From a checkpoint of a small transformer trained on Wikipedia.
Size: 8 layers, width 64, 2 heads of 32.
Architecture: LayerNorm before each block, biases, tied embeddings.
Each number is 50 + 10 x the weight over its row's rms, rounded and kept within 0 to 99. Layers, rows and columns count from 0. The size before them is the row's rms in percent of the matrix's.

# layer 3 attention query, 64x64, rms 0.183, rows 0-31, columns 0-63
096:58 41 49 39 35 44 46 51 37 65 48 33 52 47 44 41 34 49 60 61 42 59 37 46 55 54 69 51 38 38 54 56 67 51 62 50 50 51 55 52 49 54 58 61 39 48 38 28 65 79 33 33 62 55 50 49 58 48 54 47 48 52 56 62
132:49 49 66 52 47 50 41 39 52 80 48 49 30 51 52 37 47 57 42 55 37 53 35 46 41 57 50 48 55 31 59 49 57 45 56 55 52 56 41 55 68 61 66 73 55 51 52 63 33 56 54 59 42 54 59 41 27 44 52 40 44 53 52 35
103:43 46 42 34 53 47 48 49 44 57 82 33 39 66 64 55 25 51 59 55 57 48 69 45 47 50 50 49 43 42 62 58 43 62 48 55 46 50 59 42 51 61 47 47 45 64 51 52 63 42 52 50 65 53 44 64 39 58 39 38 31 39 57 43
101:48 42 61 73 38 59 52 54 50 53 55 37 36 48 45 53 52 60 41 40 53 54 44 57 59 51 43 52 32 62 71 50 52 49 50 59 68 45 48 39 34 50 36 61 48 37 32 48 64 57 30 55 54 41 52 49 54 55 44 34 70 55 57 30
099:39 43 55 53 46 56 52 53 69 63 58 51 15 41 45 57 49 48 55 53 43 71 58 47 59 57 54 40 44 42 68 41 52 44 51 57 44 47 52 45 48 31 37 53 51 45 39 58 34 53 22 61 51 50 59 47 38 49 56 53 64 64 48 55
094:46 39 64 49 41 53 58 56 67 67 57 32 51 37 39 58 58 43 51 42 48 47 48 51 56 51 48 50 38 50 22 45 44 46 49 67 65 55 41 46 60 70 35 43 51 49 44 52 59 50 56 58 45 53 40 57 41 27 48 36 47 70 45 63
098:46 44 32 63 55 52 38 57 59 48 58 42 45 63 49 46 60 69 52 74 44 50 42 59 47 46 42 43 55 38 62 55 40 46 38 61 49 26 56 50 55 63 47 36 47 46 44 62 51 25 57 56 54 61 40 50 50 57 51 33 49 40 74 52
113:44 57 62 30 59 43 53 36 54 61 37 37 34 55 63 45 59 56 46 74 41 49 42 57 54 52 49 51 45 38 42 44 59 55 49 42 70 50 47 60 56 68 55 53 47 42 50 57 35 31 65 43 51 35 49 55 27 64 49 40 54 59 53 54
092:56 74 61 44 44 49 62 38 57 46 58 45 54 53 54 55 56 63 39 48 40 51 57 72 47 60 53 56 53 63 46 53 60 39 46 45 47 37 38 52 40 39 45 74 58 41 49 49 51 32 57 46 33 31 72 54 38 50 47 42 34 60 60 51
109:64 50 50 50 48 69 57 33 62 32 51 44 51 47 59 48 67 41 33 38 48 66 68 24 56 39 42 53 47 62 35 62 53 45 53 60 61 46 47 61 47 35 49 40 51 51 37 58 56 40 66 53 41 70 49 54 46 43 41 58 53 53 55 49
109:44 53 46 39 58 64 39 49 56 42 62 56 34 41 62 51 37 60 53 50 43 50 38 53 56 72 46 76 43 49 46 46 59 55 23 46 51 38 56 57 51 52 37 51 48 45 40 54 43 74 37 61 50 60 57 46 53 46 41 60 49 52 66 32
111:49 66 57 47 38 49 27 52 61 56 41 49 39 64 47 65 47 51 53 43 56 51 30 37 61 62 49 55 74 49 46 54 55 54 39 54 33 50 44 50 47 49 74 62 42 38 51 35 38 51 35 70 47 49 56 40 43 58 57 51 51 42 43 62
096:31 55 48 31 58 50 60 56 40 40 46 46 54 55 55 46 43 69 61 64 56 59 40 58 55 57 50 64 42 53 60 58 46 46 68 57 48 30 21 69 46 61 48 50 54 37 45 46 35 53 55 53 60 53 49 59 47 36 52 46 35 34 52 47
110:56 43 44 53 33 44 37 67 45 56 46 48 56 57 51 54 43 49 67 64 61 41 28 59 52 64 40 65 37 64 68 41 52 53 58 37 65 75 56 57 57 44 50 57 56 45 47 36 44 33 41 37 45 48 51 55 37 48 55 62 44 50 43 46
127:65 46 43 43 47 40 52 56 53 48 53 65 72 52 56 42 46 34 59 51 49 42 33 29 42 55 52 42 62 70 52 35 45 52 46 37 41 68 51 40 53 52 57 50 29 49 50 51 53 42 40 56 68 52 74 50 55 57 51 62 52 36 38 54
084:49 46 53 45 66 46 48 37 37 44 61 56 29 64 47 53 52 64 60 41 46 36 46 42 54 34 47 51 49 52 46 53 50 66 37 41 51 60 35 53 49 33 51 47 44 48 69 44 59 64 58 72 46 44 64 49 45 34 43 75 51 62 52 37
110:53 51 38 44 38 38 46 48 55 54 14 42 47 49 50 67 56 59 73 58 56 38 44 45 55 63 66 54 50 35 45 54 49 44 53 30 50 52 47 48 40 54 40 57 56 54 53 44 65 67 53 47 57 41 57 50 48 64 76 51 48 44 40 46
100:67 48 59 47 43 58 53 53 41 46 61 46 45 38 60 64 52 43 48 53 58 47 66 16 55 54 42 58 49 54 63 34 40 46 61 63 51 50 49 56 74 26 45 56 45 37 49 46 62 52 66 55 47 60 49 43 39 56 38 51 43 44 42 37
093:62 64 27 44 60 35 32 56 34 45 35 53 58 40 61 63 38 34 57 43 49 42 38 56 58 63 64 55 55 46 54 33 45 63 44 53 62 47 58 47 53 48 65 49 51 40 57 58 57 55 24 45 60 38 53 53 43 52 58 56 44 62 48 52
107:54 66 52 58 48 72 44 47 44 44 42 53 58 24 54 60 57 35 58 57 49 39 45 65 55 65 59 61 53 50 49 55 21 53 45 44 52 43 53 60 48 49 54 48 41 35 48 38 52 43 22 45 63 46 56 45 60 44 39 64 50 56 58 53
096:43 56 51 46 38 60 59 56 55 43 55 51 51 45 46 44 49 36 45 44 38 50 44 52 47 55 50 52 41 70 51 61 60 54 25 49 26 60 47 57 42 47 59 41 48 58 46 43 53 44 56 78 42 43 78 60 59 40 43 56 64 64 34 56
109:49 63 78 53 58 35 53 48 51 54 39 68 58 42 56 52 39 53 46 58 42 37 42 37 57 66 44 35 68 51 35 45 48 53 35 39 36 64 52 54 47 39 55 42 55 63 46 66 43 59 48 43 58 54 57 61 58 52 32 36 44 52 58 41
112:40 52 48 56 57 42 31 56 52 58 50 51 46 54 57 58 50 44 58 59 52 42 43 46 47 72 45 51 67 39 64 42 75 43 51 65 35 44 36 42 56 50 45 37 39 48 55 63 56 27 42 43 39 40 45 66 59 40 62 51 56 32 47 63
095:35 51 50 54 59 49 42 35 40 34 54 42 60 53 51 52 45 63 32 50 31 56 52 63 35 59 64 54 44 55 49 34 62 72 49 54 40 41 59 54 38 35 38 34 55 45 62 44 70 63 56 53 42 59 52 68 53 62 41 57 49 44 53 52
100:47 62 50 53 45 58 59 60 45 40 39 49 59 44 39 58 47 61 32 51 72 60 52 53 60 41 38 32 41 48 58 42 49 65 65 45 40 42 64 52 61 41 28 57 53 58 40 36 56 51 32 66 42 57 57 50 71 59 42 49 49 43 42 44
114:55 32 58 66 40 50 51 40 57 63 43 55 37 62 51 54 54 53 61 47 60 61 65 40 35 47 48 45 48 47 40 58 52 32 48 54 71 38 39 51 59 67 38 42 54 50 46 52 53 54 76 46 36 32 63 59 31 49 50 54 48 40 43 53
105:52 35 60 42 55 57 50 19 52 57 45 57 31 39 45 38 69 56 35 41 53 60 68 60 71 55 45 59 38 53 33 47 59 40 38 60 49 49 48 49 58 45 44 49 58 62 53 63 46 62 58 47 46 57 48 44 42 42 40 52 47 59 58 67
095:48 56 41 56 52 38 50 54 60 46 43 53 39 36 53 55 58 62 52 45 56 57 70 55 41 34 45 54 49 50 52 46 56 35 63 54 50 52 50 55 53 47 37 39 31 49 31 57 62 49 69 28 48 64 50 64 43 59 30 41 70 33 59 59
103:60 52 54 54 59 57 52 45 65 74 25 30 43 53 55 32 72 57 52 52 48 71 45 64 46 51 50 49 32 53 46 76 53 50 52 39 38 57 55 51 39 52 46 43 48 48 42 53 50 56 50 53 38 30 38 59 40 50 53 53 49 41 53 48
093:57 28 54 52 44 45 59 56 60 55 42 56 41 70 44 43 54 64 31 57 55 50 54 56 48 36 59 52 58 35 61 47 60 38 63 60 43 64 50 46 35 50 39 51 49 58 41 54 49 36 72 37 66 46 39 49 27 47 55 48 38 54 62 43
120:44 66 46 56 51 61 42 63 49 60 39 48 64 34 46 59 35 43 54 46 56 51 47 46 53 51 51 72 46 58 65 32 44 57 63 44 41 52 56 40 37 39 43 52 43 36 51 33 66 60 44 35 78 48 49 56 66 41 47 58 53 40 43 52
102:48 50 45 58 52 35 41 45 59 61 49 42 31 37 56 51 57 54 53 47 67 47 45 54 51 44 62 50 36 63 64 64 45 46 64 24 46 39 67 43 47 69 42 38 50 59 45 65 49 54 64 46 42 59 46 56 59 50 63 53 38 39 43 29
# layer 3 attention key, 64x64, rms 0.161, rows 0-31, columns 0-63
094:43 51 78 45 56 55 26 58 48 35 51 60 60 43 42 63 54 47 56 56 39 54 48 26 47 46 67 43 60 43 51 46 56 67 35 49 35 66 62 42 28 47 62 56 53 55 43 65 49 45 48 58 40 38 52 55 57 57 53 49 45 50 60 49
139:55 34 50 45 56 49 53 38 55 52 42 44 43 42 68 43 59 54 44 59 67 57 60 53 58 41 49 55 30 59 59 54 45 58 45 13 52 47 64 44 49 35 42 49 57 63 46 58 71 56 45 43 62 51 46 55 50 45 56 33 45 46 69 47
114:60 33 63 48 49 51 39 58 58 46 62 58 43 47 39 52 51 43 59 57 33 43 53 41 65 60 46 39 49 46 45 51 28 59 50 54 40 34 56 56 43 43 50 27 36 55 61 31 43 50 66 37 52 56 48 49 59 51 68 76 44 58 49 55
101:45 54 38 41 52 41 61 31 38 48 61 43 56 42 51 62 39 48 48 65 46 52 42 45 69 54 53 43 55 54 54 49 32 54 40 66 71 72 43 43 53 45 61 42 62 51 34 60 52 54 30 49 55 46 44 59 46 47 28 61 50 68 55 57
102:58 52 48 57 53 38 59 33 43 49 50 40 53 47 63 64 65 36 43 52 63 38 64 54 62 33 51 31 42 57 58 68 46 66 42 53 49 43 45 28 32 54 51 45 55 58 39 63 51 41 54 50 62 45 34 33 68 43 51 52 46 52 58 57
083:38 49 44 43 66 50 48 43 37 50 48 66 44 56 55 52 53 48 44 45 54 35 47 45 46 41 59 25 55 69 59 45 61 53 45 54 45 55 53 65 37 53 73 44 47 82 48 62 39 56 49 44 51 50 55 48 40 68 58 35 58 54 66 40
096:45 44 52 52 40 41 56 56 55 56 47 65 27 53 37 46 61 82 41 59 53 51 41 64 68 62 41 60 34 45 41 47 43 64 61 49 51 48 39 49 47 61 61 42 50 57 68 55 37 54 53 47 51 39 29 61 56 44 56 51 41 49 40 42
120:38 36 57 47 50 59 53 68 65 56 61 50 25 32 45 53 54 54 56 60 66 49 64 64 56 32 59 52 49 51 54 53 50 56 71 29 40 42 43 44 39 37 33 52 48 51 38 40 61 50 46 36 61 48 58 58 49 45 57 50 50 58 64 44
084:43 42 42 37 61 50 60 49 49 51 47 43 55 52 44 58 76 47 61 58 67 47 46 55 65 34 38 63 56 51 40 35 41 52 58 36 46 56 32 49 53 53 53 42 40 53 40 57 61 32 44 37 52 69 63 45 47 54 40 69 47 41 69 46
111:45 55 61 31 61 50 44 43 37 50 58 55 58 37 52 51 61 53 49 53 55 30 54 66 46 54 41 49 72 41 43 62 50 33 39 60 48 38 39 40 60 61 52 40 63 68 65 60 31 46 54 51 45 53 58 54 33 47 27 41 51 49 57 53
112:49 58 48 34 40 58 63 53 42 58 53 61 88 50 56 63 54 37 39 57 44 50 57 48 65 51 35 44 46 58 53 45 39 61 51 36 29 56 42 59 49 34 56 35 45 46 70 50 56 56 46 39 46 34 40 60 52 44 51 57 47 50 52 48
113:56 50 47 49 45 43 60 50 53 41 33 35 56 53 53 43 63 66 46 59 63 61 51 41 30 27 41 33 48 55 44 60 52 60 52 43 55 55 53 57 55 39 57 52 42 49 54 62 74 53 49 55 60 56 40 49 50 32 45 19 58 56 40 55
109:66 42 37 32 41 52 53 47 64 36 53 56 42 51 43 64 61 51 61 33 53 50 60 55 51 45 67 51 53 42 31 43 46 58 48 41 33 58 56 39 48 56 70 39 47 36 58 51 71 53 38 43 57 54 56 56 55 59 61 57 46 35 29 57
117:41 53 45 66 51 58 53 61 39 36 52 53 46 44 53 50 56 40 59 65 54 74 43 61 44 58 48 53 42 53 55 40 65 49 40 53 65 41 60 61 36 35 49 24 38 30 41 48 59 58 38 40 61 38 50 66 48 47 49 43 66 47 45 55
121:33 52 60 69 62 42 33 48 68 49 46 32 53 43 47 43 46 42 42 49 40 72 48 57 42 46 46 44 40 41 44 51 59 51 56 66 43 43 58 65 57 22 44 49 44 49 57 52 63 62 43 64 47 52 44 59 50 57 39 52 71 49 36 52
092:56 51 47 39 45 51 42 63 57 53 40 55 76 38 41 47 49 21 65 42 54 65 60 51 41 39 44 46 54 62 42 54 32 40 51 50 51 55 39 61 55 39 24 43 58 49 46 56 63 64 56 61 61 43 58 64 49 47 55 47 48 48 36 59
111:42 58 55 68 50 51 48 66 64 37 47 52 61 53 59 45 47 52 56 59 54 52 56 37 50 42 56 51 54 59 34 62 55 46 47 39 39 69 70 45 35 44 49 49 37 38 32 38 52 33 39 43 59 45 51 59 63 77 42 37 51 59 54 39
097:59 40 52 42 37 42 41 28 58 45 43 56 71 48 52 53 53 40 64 69 65 48 66 57 45 65 36 49 66 40 46 52 58 34 42 49 36 38 58 43 39 46 42 46 53 68 49 53 34 49 60 44 39 48 54 58 50 46 52 57 73 51 57 55
098:46 55 57 52 55 39 66 56 38 41 34 57 59 40 57 38 39 43 51 62 47 53 60 43 44 40 48 47 37 50 48 34 73 48 63 62 55 47 57 52 55 44 56 58 48 18 54 48 53 56 47 60 53 45 34 61 28 58 62 61 63 63 54 45
103:65 58 46 54 36 41 63 56 45 62 54 52 66 55 46 65 48 45 30 39 42 58 39 52 36 42 46 42 52 49 43 39 56 72 54 50 45 51 48 52 29 63 62 51 48 42 59 40 45 56 38 47 49 29 57 57 40 47 36 65 70 61 62 43
099:55 54 38 55 76 36 44 50 56 50 45 48 61 44 55 58 67 59 53 28 45 60 36 41 55 46 39 35 43 69 56 37 52 46 58 66 49 44 34 45 65 41 40 49 59 56 53 57 74 59 52 39 52 61 47 53 50 43 35 33 56 46 47 52
116:56 60 40 70 44 53 60 50 55 56 40 46 57 51 31 30 57 36 42 58 27 57 48 44 47 66 57 51 37 52 45 69 63 53 58 29 39 52 58 42 66 37 51 62 40 58 45 45 51 43 64 56 47 44 53 57 37 56 54 56 56 47 68 55
107:44 49 35 58 61 50 55 69 44 37 48 39 38 62 52 41 67 65 37 70 57 51 73 53 46 39 51 62 44 48 41 37 45 55 54 59 51 43 52 44 47 45 64 42 59 53 45 47 53 34 65 60 43 60 26 48 49 35 60 55 63 53 41 44
105:45 66 48 51 51 48 44 46 59 40 53 64 60 61 20 47 58 59 54 52 42 35 53 50 60 42 38 62 54 49 51 40 48 43 43 75 36 40 36 46 53 57 49 62 41 37 44 66 55 34 46 58 36 53 49 55 53 39 67 56 42 65 51 65
115:49 50 37 63 49 41 65 19 33 33 49 73 67 67 58 54 37 47 52 42 47 54 61 48 45 71 54 46 48 41 37 55 45 53 47 59 55 56 43 38 63 51 60 59 52 50 35 60 39 52 46 50 51 58 57 47 41 35 47 54 57 55 46 58
126:47 51 52 39 48 54 46 50 61 42 63 19 36 47 59 50 56 73 55 53 63 37 60 53 64 43 64 55 61 46 45 58 44 46 39 40 49 47 54 67 45 53 32 46 47 70 43 37 48 35 51 37 57 44 59 67 51 44 58 42 42 47 63 50
111:56 50 47 36 59 57 51 30 52 65 44 63 62 44 60 50 62 39 38 66 55 35 60 47 27 60 61 50 63 64 55 62 45 41 51 58 38 41 45 61 39 45 50 48 58 50 49 53 48 40 51 47 54 54 49 35 50 48 51 45 31 39 79 38
098:47 56 54 35 51 58 49 49 48 25 74 50 51 47 41 26 52 62 40 48 43 48 41 63 63 53 66 56 60 43 54 51 63 46 43 57 42 46 50 53 47 57 61 56 70 55 49 46 34 35 42 56 58 55 51 36 75 44 43 54 49 43 34 44
111:41 31 61 35 44 62 45 57 51 52 68 52 53 52 54 55 59 59 38 38 49 47 52 59 56 38 63 50 56 46 40 52 53 53 56 57 65 60 36 37 62 44 29 43 47 47 38 62 60 28 46 43 65 37 52 43 63 56 57 31 37 58 61 53
096:46 47 52 47 65 63 40 58 68 44 64 47 33 47 43 42 53 36 60 65 65 42 48 55 59 48 49 61 45 36 48 56 48 45 51 37 68 41 52 54 59 53 52 47 43 57 48 48 54 39 47 25 48 39 36 47 69 59 53 55 49 23 67 48
120:48 58 43 55 48 46 51 58 43 23 57 58 68 54 34 56 40 37 41 60 35 40 32 55 45 55 46 39 51 47 42 36 49 65 41 70 49 44 72 51 56 50 64 63 43 40 53 67 55 38 46 50 50 55 43 50 48 51 45 58 72 57 39 54
108:34 41 50 57 51 55 64 57 48 53 67 58 57 58 66 39 48 52 51 40 47 41 45 47 39 78 55 49 52 37 45 38 27 39 41 59 42 49 63 44 54 57 36 41 51 51 67 49 63 37 47 41 63 46 50 47 61 65 50 62 40 64 58 39
# layer 3 attention value, 64x64, rms 0.111, rows 0-22, columns 0-63
083:56 44 50 44 32 35 47 47 30 32 63 57 46 52 55 41 49 44 57 45 43 67 50 49 44 39 44 54 42 33 55 70 58 61 64 51 50 63 45 50 55 38 37 60 63 51 45 42 32 50 30 68 50 64 58 52 66 65 53 53 48 52 56 42
073:44 51 47 61 47 40 56 61 47 35 64 73 35 45 62 45 51 54 45 56 54 55 42 57 37 50 61 75 41 59 55 51 61 49 50 45 51 35 49 54 57 44 43 68 66 42 34 41 25 49 39 38 52 36 43 49 50 49 59 64 47 41 61 63
096:44 62 43 70 48 62 42 63 54 52 35 60 39 47 62 33 41 46 54 44 54 58 43 59 52 66 56 54 65 71 44 60 48 52 50 58 66 51 63 62 50 50 25 46 38 53 48 44 40 42 49 30 56 56 43 51 41 27 41 48 47 53 54 58
078:57 44 45 50 39 51 54 58 49 49 43 48 51 47 23 56 54 49 42 72 41 53 48 44 50 40 56 37 42 67 61 65 41 55 72 51 66 44 51 60 47 68 53 58 53 38 45 56 49 44 56 52 54 26 45 33 60 45 75 46 40 47 50 55
092:76 47 52 59 41 51 55 45 40 48 58 47 33 43 29 44 39 43 52 54 51 66 53 34 50 46 59 59 52 52 40 71 50 58 60 43 59 43 35 58 43 45 52 72 61 71 60 50 55 34 59 51 36 50 43 46 60 64 57 42 44 51 36 48
082:48 51 49 58 67 56 56 52 62 40 38 71 41 46 54 55 39 70 34 56 52 51 42 37 58 67 63 49 55 48 37 45 53 61 55 52 61 33 46 44 40 46 56 59 46 33 29 42 59 56 40 49 67 51 35 63 64 45 48 58 57 35 52 55
088:49 55 38 55 53 44 62 43 59 53 38 62 34 30 31 40 49 44 41 60 41 51 43 54 44 54 59 42 49 69 41 32 65 36 40 34 50 53 44 57 62 56 44 53 49 51 61 41 67 43 60 51 49 49 54 68 41 62 64 60 38 42 66 60
080:49 44 45 30 41 49 57 56 57 44 27 45 58 40 32 43 50 56 50 46 67 48 51 54 56 44 56 38 31 52 63 61 57 62 36 58 27 42 58 65 56 42 49 55 52 60 65 38 35 42 44 43 54 32 45 60 59 46 50 37 51 57 57 62
089:38 51 69 44 56 38 53 49 56 63 74 60 51 40 48 61 48 55 31 45 48 51 44 54 38 15 46 36 43 36 58 55 49 55 57 52 46 65 40 46 53 46 46 58 40 53 51 40 44 52 43 57 52 63 55 47 61 46 69 60 47 42 33 54
088:45 60 58 47 39 49 78 45 52 42 61 40 43 38 48 47 60 50 47 47 49 51 57 55 52 49 50 45 49 53 29 62 41 52 61 61 49 45 47 59 59 51 59 63 53 71 45 27 38 51 32 45 68 33 45 41 61 62 30 50 62 60 43 45
100:52 51 38 54 41 57 34 38 51 48 41 59 32 69 38 46 65 38 54 65 29 72 58 54 46 44 38 45 61 46 42 54 49 34 49 50 66 52 48 65 51 58 64 51 46 54 66 53 59 61 47 48 64 50 47 55 46 60 37 46 28 45 48 60
097:41 65 55 43 60 50 42 63 53 55 47 55 58 41 35 73 58 58 56 42 30 50 49 58 51 36 58 69 54 42 51 47 49 52 38 48 65 48 55 44 54 52 39 41 38 57 35 43 58 69 48 47 36 58 33 46 53 45 62 61 28 44 34 60
094:50 48 54 36 32 50 44 62 56 42 60 64 48 65 47 45 40 47 48 55 46 48 51 41 61 42 45 45 51 58 27 59 39 40 37 48 29 58 46 54 53 35 58 52 52 49 48 63 42 47 59 72 46 71 66 56 68 52 63 38 48 48 35 35
079:41 53 61 46 66 43 57 56 52 39 33 59 44 38 51 38 53 43 58 46 58 44 42 48 77 64 62 44 48 33 52 39 55 48 48 48 67 66 47 33 53 71 55 62 31 44 43 44 42 63 52 33 62 49 50 50 49 49 41 48 58 34 58 50
099:47 32 57 59 48 44 55 61 58 53 55 68 41 60 43 38 26 65 49 49 48 56 44 41 62 47 40 47 49 35 69 54 35 52 48 45 53 72 40 64 66 34 43 63 53 36 48 51 49 53 31 51 52 59 50 52 57 58 49 42 57 49 70 54
073:48 40 43 54 44 51 51 54 59 30 57 34 64 48 46 33 66 43 51 51 48 42 50 46 49 53 22 74 43 55 56 53 55 53 66 52 52 60 44 57 56 35 57 48 53 62 54 40 59 47 49 41 36 52 48 43 59 55 50 34 49 67 65 24
099:65 50 59 37 43 33 49 48 52 51 52 33 48 55 46 33 61 52 56 70 54 49 28 52 49 50 45 49 52 36 41 56 54 56 31 48 48 56 58 55 44 35 45 65 63 52 74 55 42 49 66 51 58 44 40 37 59 54 45 40 63 41 65 69
080:57 51 58 49 60 56 72 44 48 41 57 42 51 34 39 41 58 49 49 48 58 44 48 44 63 54 48 41 49 76 46 36 54 59 63 47 34 70 25 53 41 49 30 59 63 35 49 50 51 49 41 36 52 55 50 59 57 52 55 61 54 61 29 54
095:62 36 42 59 45 51 58 46 48 36 38 59 50 58 42 39 52 43 43 46 62 59 54 56 62 60 37 59 70 47 53 65 48 48 38 58 52 71 50 58 56 38 37 71 52 39 72 43 58 55 44 38 52 32 43 43 34 58 38 37 52 46 53 42
087:56 61 49 52 49 43 46 31 53 58 43 56 56 69 37 43 48 38 65 45 43 62 40 52 57 70 53 69 55 42 64 51 59 30 30 54 64 47 52 41 45 47 33 53 47 47 36 60 60 43 63 46 56 60 57 40 43 49 63 43 37 48 70 50
088:41 35 46 56 64 51 49 43 52 52 73 67 51 71 47 55 48 60 44 39 42 52 58 38 71 46 55 49 32 54 35 53 39 54 66 59 50 60 36 52 27 50 58 68 49 34 61 60 64 43 44 42 54 46 40 47 45 58 59 44 52 45 41 53
085:47 67 57 44 49 48 35 32 41 60 43 63 60 42 66 59 64 65 47 51 56 55 48 46 54 64 46 54 38 52 56 54 43 73 51 52 46 51 32 45 35 58 38 39 52 37 46 43 70 40 54 35 59 46 35 50 42 49 66 61 56 46 50 67
073:42 49 52 42 45 40 27 50 59 52 52 49 69 61 36 59 42 59 33 61 68 31 41 46 38 48 50 53 50 55 43 54 54 50 52 48 43 49 50 51 51 44 36 20 66 53 49 66 55 69 55 44 57 51 53 70 64 50 64 49 59 44 49 44
# layer 3 attention output (transposed), 64x64, rms 0.189, rows 0-21, columns 0-63
076:43 59 57 46 64 44 50 53 43 67 63 42 43 68 65 57 42 52 50 61 62 32 50 39 55 60 33 53 45 37 57 41 42 51 44 60 39 34 47 39 58 85 62 41 37 63 49 62 51 51 51 43 40 60 46 53 44 46 56 47 40 43 43 46
067:41 43 55 48 46 47 52 51 55 61 57 47 58 57 35 64 38 67 59 50 35 53 41 39 66 65 38 58 43 52 48 46 55 51 41 42 39 55 36 45 57 68 46 42 34 57 48 69 45 60 66 51 39 67 50 53 50 62 62 47 41 35 35 28
081:39 47 64 54 49 54 57 49 66 61 59 55 56 53 39 50 63 61 38 55 51 38 32 42 57 28 40 43 36 63 55 48 40 38 57 50 32 72 35 56 50 42 50 56 51 51 42 63 36 44 55 58 46 48 73 45 61 45 59 44 44 67 37 49
071:42 52 37 29 48 57 57 47 50 39 51 54 62 52 54 33 36 49 42 47 55 59 46 47 40 63 40 53 65 59 49 32 59 42 41 60 45 63 36 58 67 46 46 42 42 62 53 50 60 58 41 62 47 69 43 65 74 48 63 48 43 44 35 40
072:48 58 43 40 59 46 46 63 67 31 38 52 72 38 55 52 45 58 48 56 56 42 63 43 42 41 32 50 53 50 45 49 40 46 57 49 63 31 46 50 55 64 33 34 47 53 45 45 61 44 41 68 46 64 53 59 51 44 46 78 58 46 44 60
084:48 39 53 33 52 69 49 44 59 56 61 56 46 48 58 38 53 67 34 50 47 55 38 56 45 71 54 62 42 43 38 65 52 40 39 55 37 54 38 53 66 41 44 40 40 66 55 57 35 45 61 60 32 67 47 54 46 52 41 51 41 55 64 35
073:58 49 39 58 52 50 36 57 50 44 50 41 41 37 61 58 63 50 45 32 74 40 35 33 35 50 57 59 56 63 58 48 50 58 70 46 68 53 58 32 54 51 48 56 51 56 39 56 55 48 55 58 29 63 53 42 50 57 38 42 59 53 45 32
070:47 40 50 61 34 54 44 52 59 62 43 46 43 64 48 49 53 52 56 64 46 41 35 41 58 44 39 67 59 31 64 51 43 42 78 55 60 49 54 34 48 63 48 48 51 34 61 45 55 57 53 44 52 43 41 30 61 49 73 57 46 54 38 39
074:55 51 51 46 54 47 43 50 40 56 49 41 51 64 61 47 58 39 45 73 47 60 33 52 42 71 51 39 52 31 64 56 44 63 56 55 41 21 47 63 58 57 59 54 45 60 49 51 32 40 48 49 52 54 31 51 47 55 50 52 57 40 67 30
085:49 42 50 51 47 36 29 64 46 45 61 49 49 58 42 61 50 56 47 63 49 49 58 35 62 38 44 71 63 29 59 51 48 52 43 68 41 33 52 53 53 58 49 43 59 44 46 72 41 45 61 60 42 66 37 47 52 34 61 56 55 51 32 44
089:49 61 54 40 63 60 45 48 56 45 61 49 58 34 53 60 56 28 62 41 59 34 41 43 50 56 53 73 61 63 33 32 34 57 37 42 53 33 48 43 69 58 54 47 43 43 60 53 47 56 42 65 35 55 59 56 48 41 44 58 49 59 45 43
088:59 55 55 46 47 51 58 42 51 53 45 59 49 39 48 24 45 59 51 53 39 48 47 54 30 68 61 29 56 58 44 52 53 52 58 49 57 42 50 47 61 56 65 63 72 51 53 48 32 31 49 47 39 66 67 53 38 65 46 39 45 56 45 37
089:57 44 49 56 59 38 49 39 44 69 46 41 42 42 53 55 22 58 56 61 47 52 44 51 52 54 50 69 47 39 72 39 53 65 47 63 61 46 68 42 57 63 43 54 43 48 59 54 40 48 35 59 58 39 31 36 33 43 48 58 43 64 56 52
077:48 64 59 69 50 53 46 42 57 53 52 51 68 69 60 45 49 68 39 42 36 62 45 49 37 51 44 45 65 46 37 68 52 49 33 64 34 50 40 47 59 37 59 38 50 35 48 61 61 32 47 62 41 60 43 47 40 37 49 47 50 52 49 61
091:45 65 43 39 57 37 57 47 46 63 39 39 57 56 63 60 56 43 51 64 44 38 27 68 45 60 45 52 51 50 56 33 56 48 31 60 49 58 46 45 49 71 68 32 39 67 44 64 46 47 58 52 53 54 46 53 49 30 47 47 37 52 57 52
071:44 54 47 61 47 27 41 59 55 69 41 47 53 49 38 58 51 56 41 44 49 45 58 54 64 39 54 39 41 51 54 34 42 39 57 56 55 54 51 32 38 70 64 69 44 52 57 48 62 58 64 27 64 38 45 44 54 50 63 56 39 48 39 60
083:42 39 52 54 41 45 59 78 57 57 55 42 66 44 49 61 48 45 56 61 47 49 41 68 46 46 38 63 43 62 57 55 35 50 53 57 62 44 66 39 24 51 39 37 46 60 50 62 52 52 26 44 59 49 31 53 59 37 51 44 55 51 47 52
077:48 49 64 56 35 51 35 51 67 38 67 42 58 70 58 56 48 49 44 36 62 56 53 32 57 43 57 53 57 23 49 58 40 35 59 52 51 42 52 55 52 52 46 57 47 40 47 34 58 38 63 62 44 47 47 46 43 65 60 55 57 36 67 41
083:49 61 52 41 64 42 45 59 49 52 58 59 48 52 50 55 57 47 58 34 53 40 45 33 47 32 56 41 64 60 48 47 39 39 40 50 47 48 46 33 32 69 62 27 42 59 37 67 67 44 48 71 53 53 54 50 59 40 57 63 44 63 43 59
078:54 42 56 71 51 47 63 60 52 46 48 55 68 43 53 59 42 46 62 35 38 33 42 55 23 60 40 42 48 62 48 42 30 59 51 44 43 70 63 44 48 59 51 48 55 45 53 41 65 50 55 36 43 31 61 56 42 54 42 48 62 54 48 64
077:57 55 35 34 55 39 46 49 33 33 52 55 56 56 51 46 41 46 34 50 47 64 55 48 47 23 65 35 54 53 55 59 63 56 40 35 51 36 53 55 58 47 49 47 31 70 50 34 67 48 57 54 51 49 53 46 57 65 62 65 50 52 59 57
071:71 29 39 55 39 51 55 41 55 47 35 61 49 71 48 43 57 45 42 49 55 51 54 34 60 37 55 32 55 38 38 58 65 53 43 38 30 54 47 51 62 42 54 60 53 72 48 54 43 54 45 53 46 62 65 51 38 64 46 40 56 59 49 52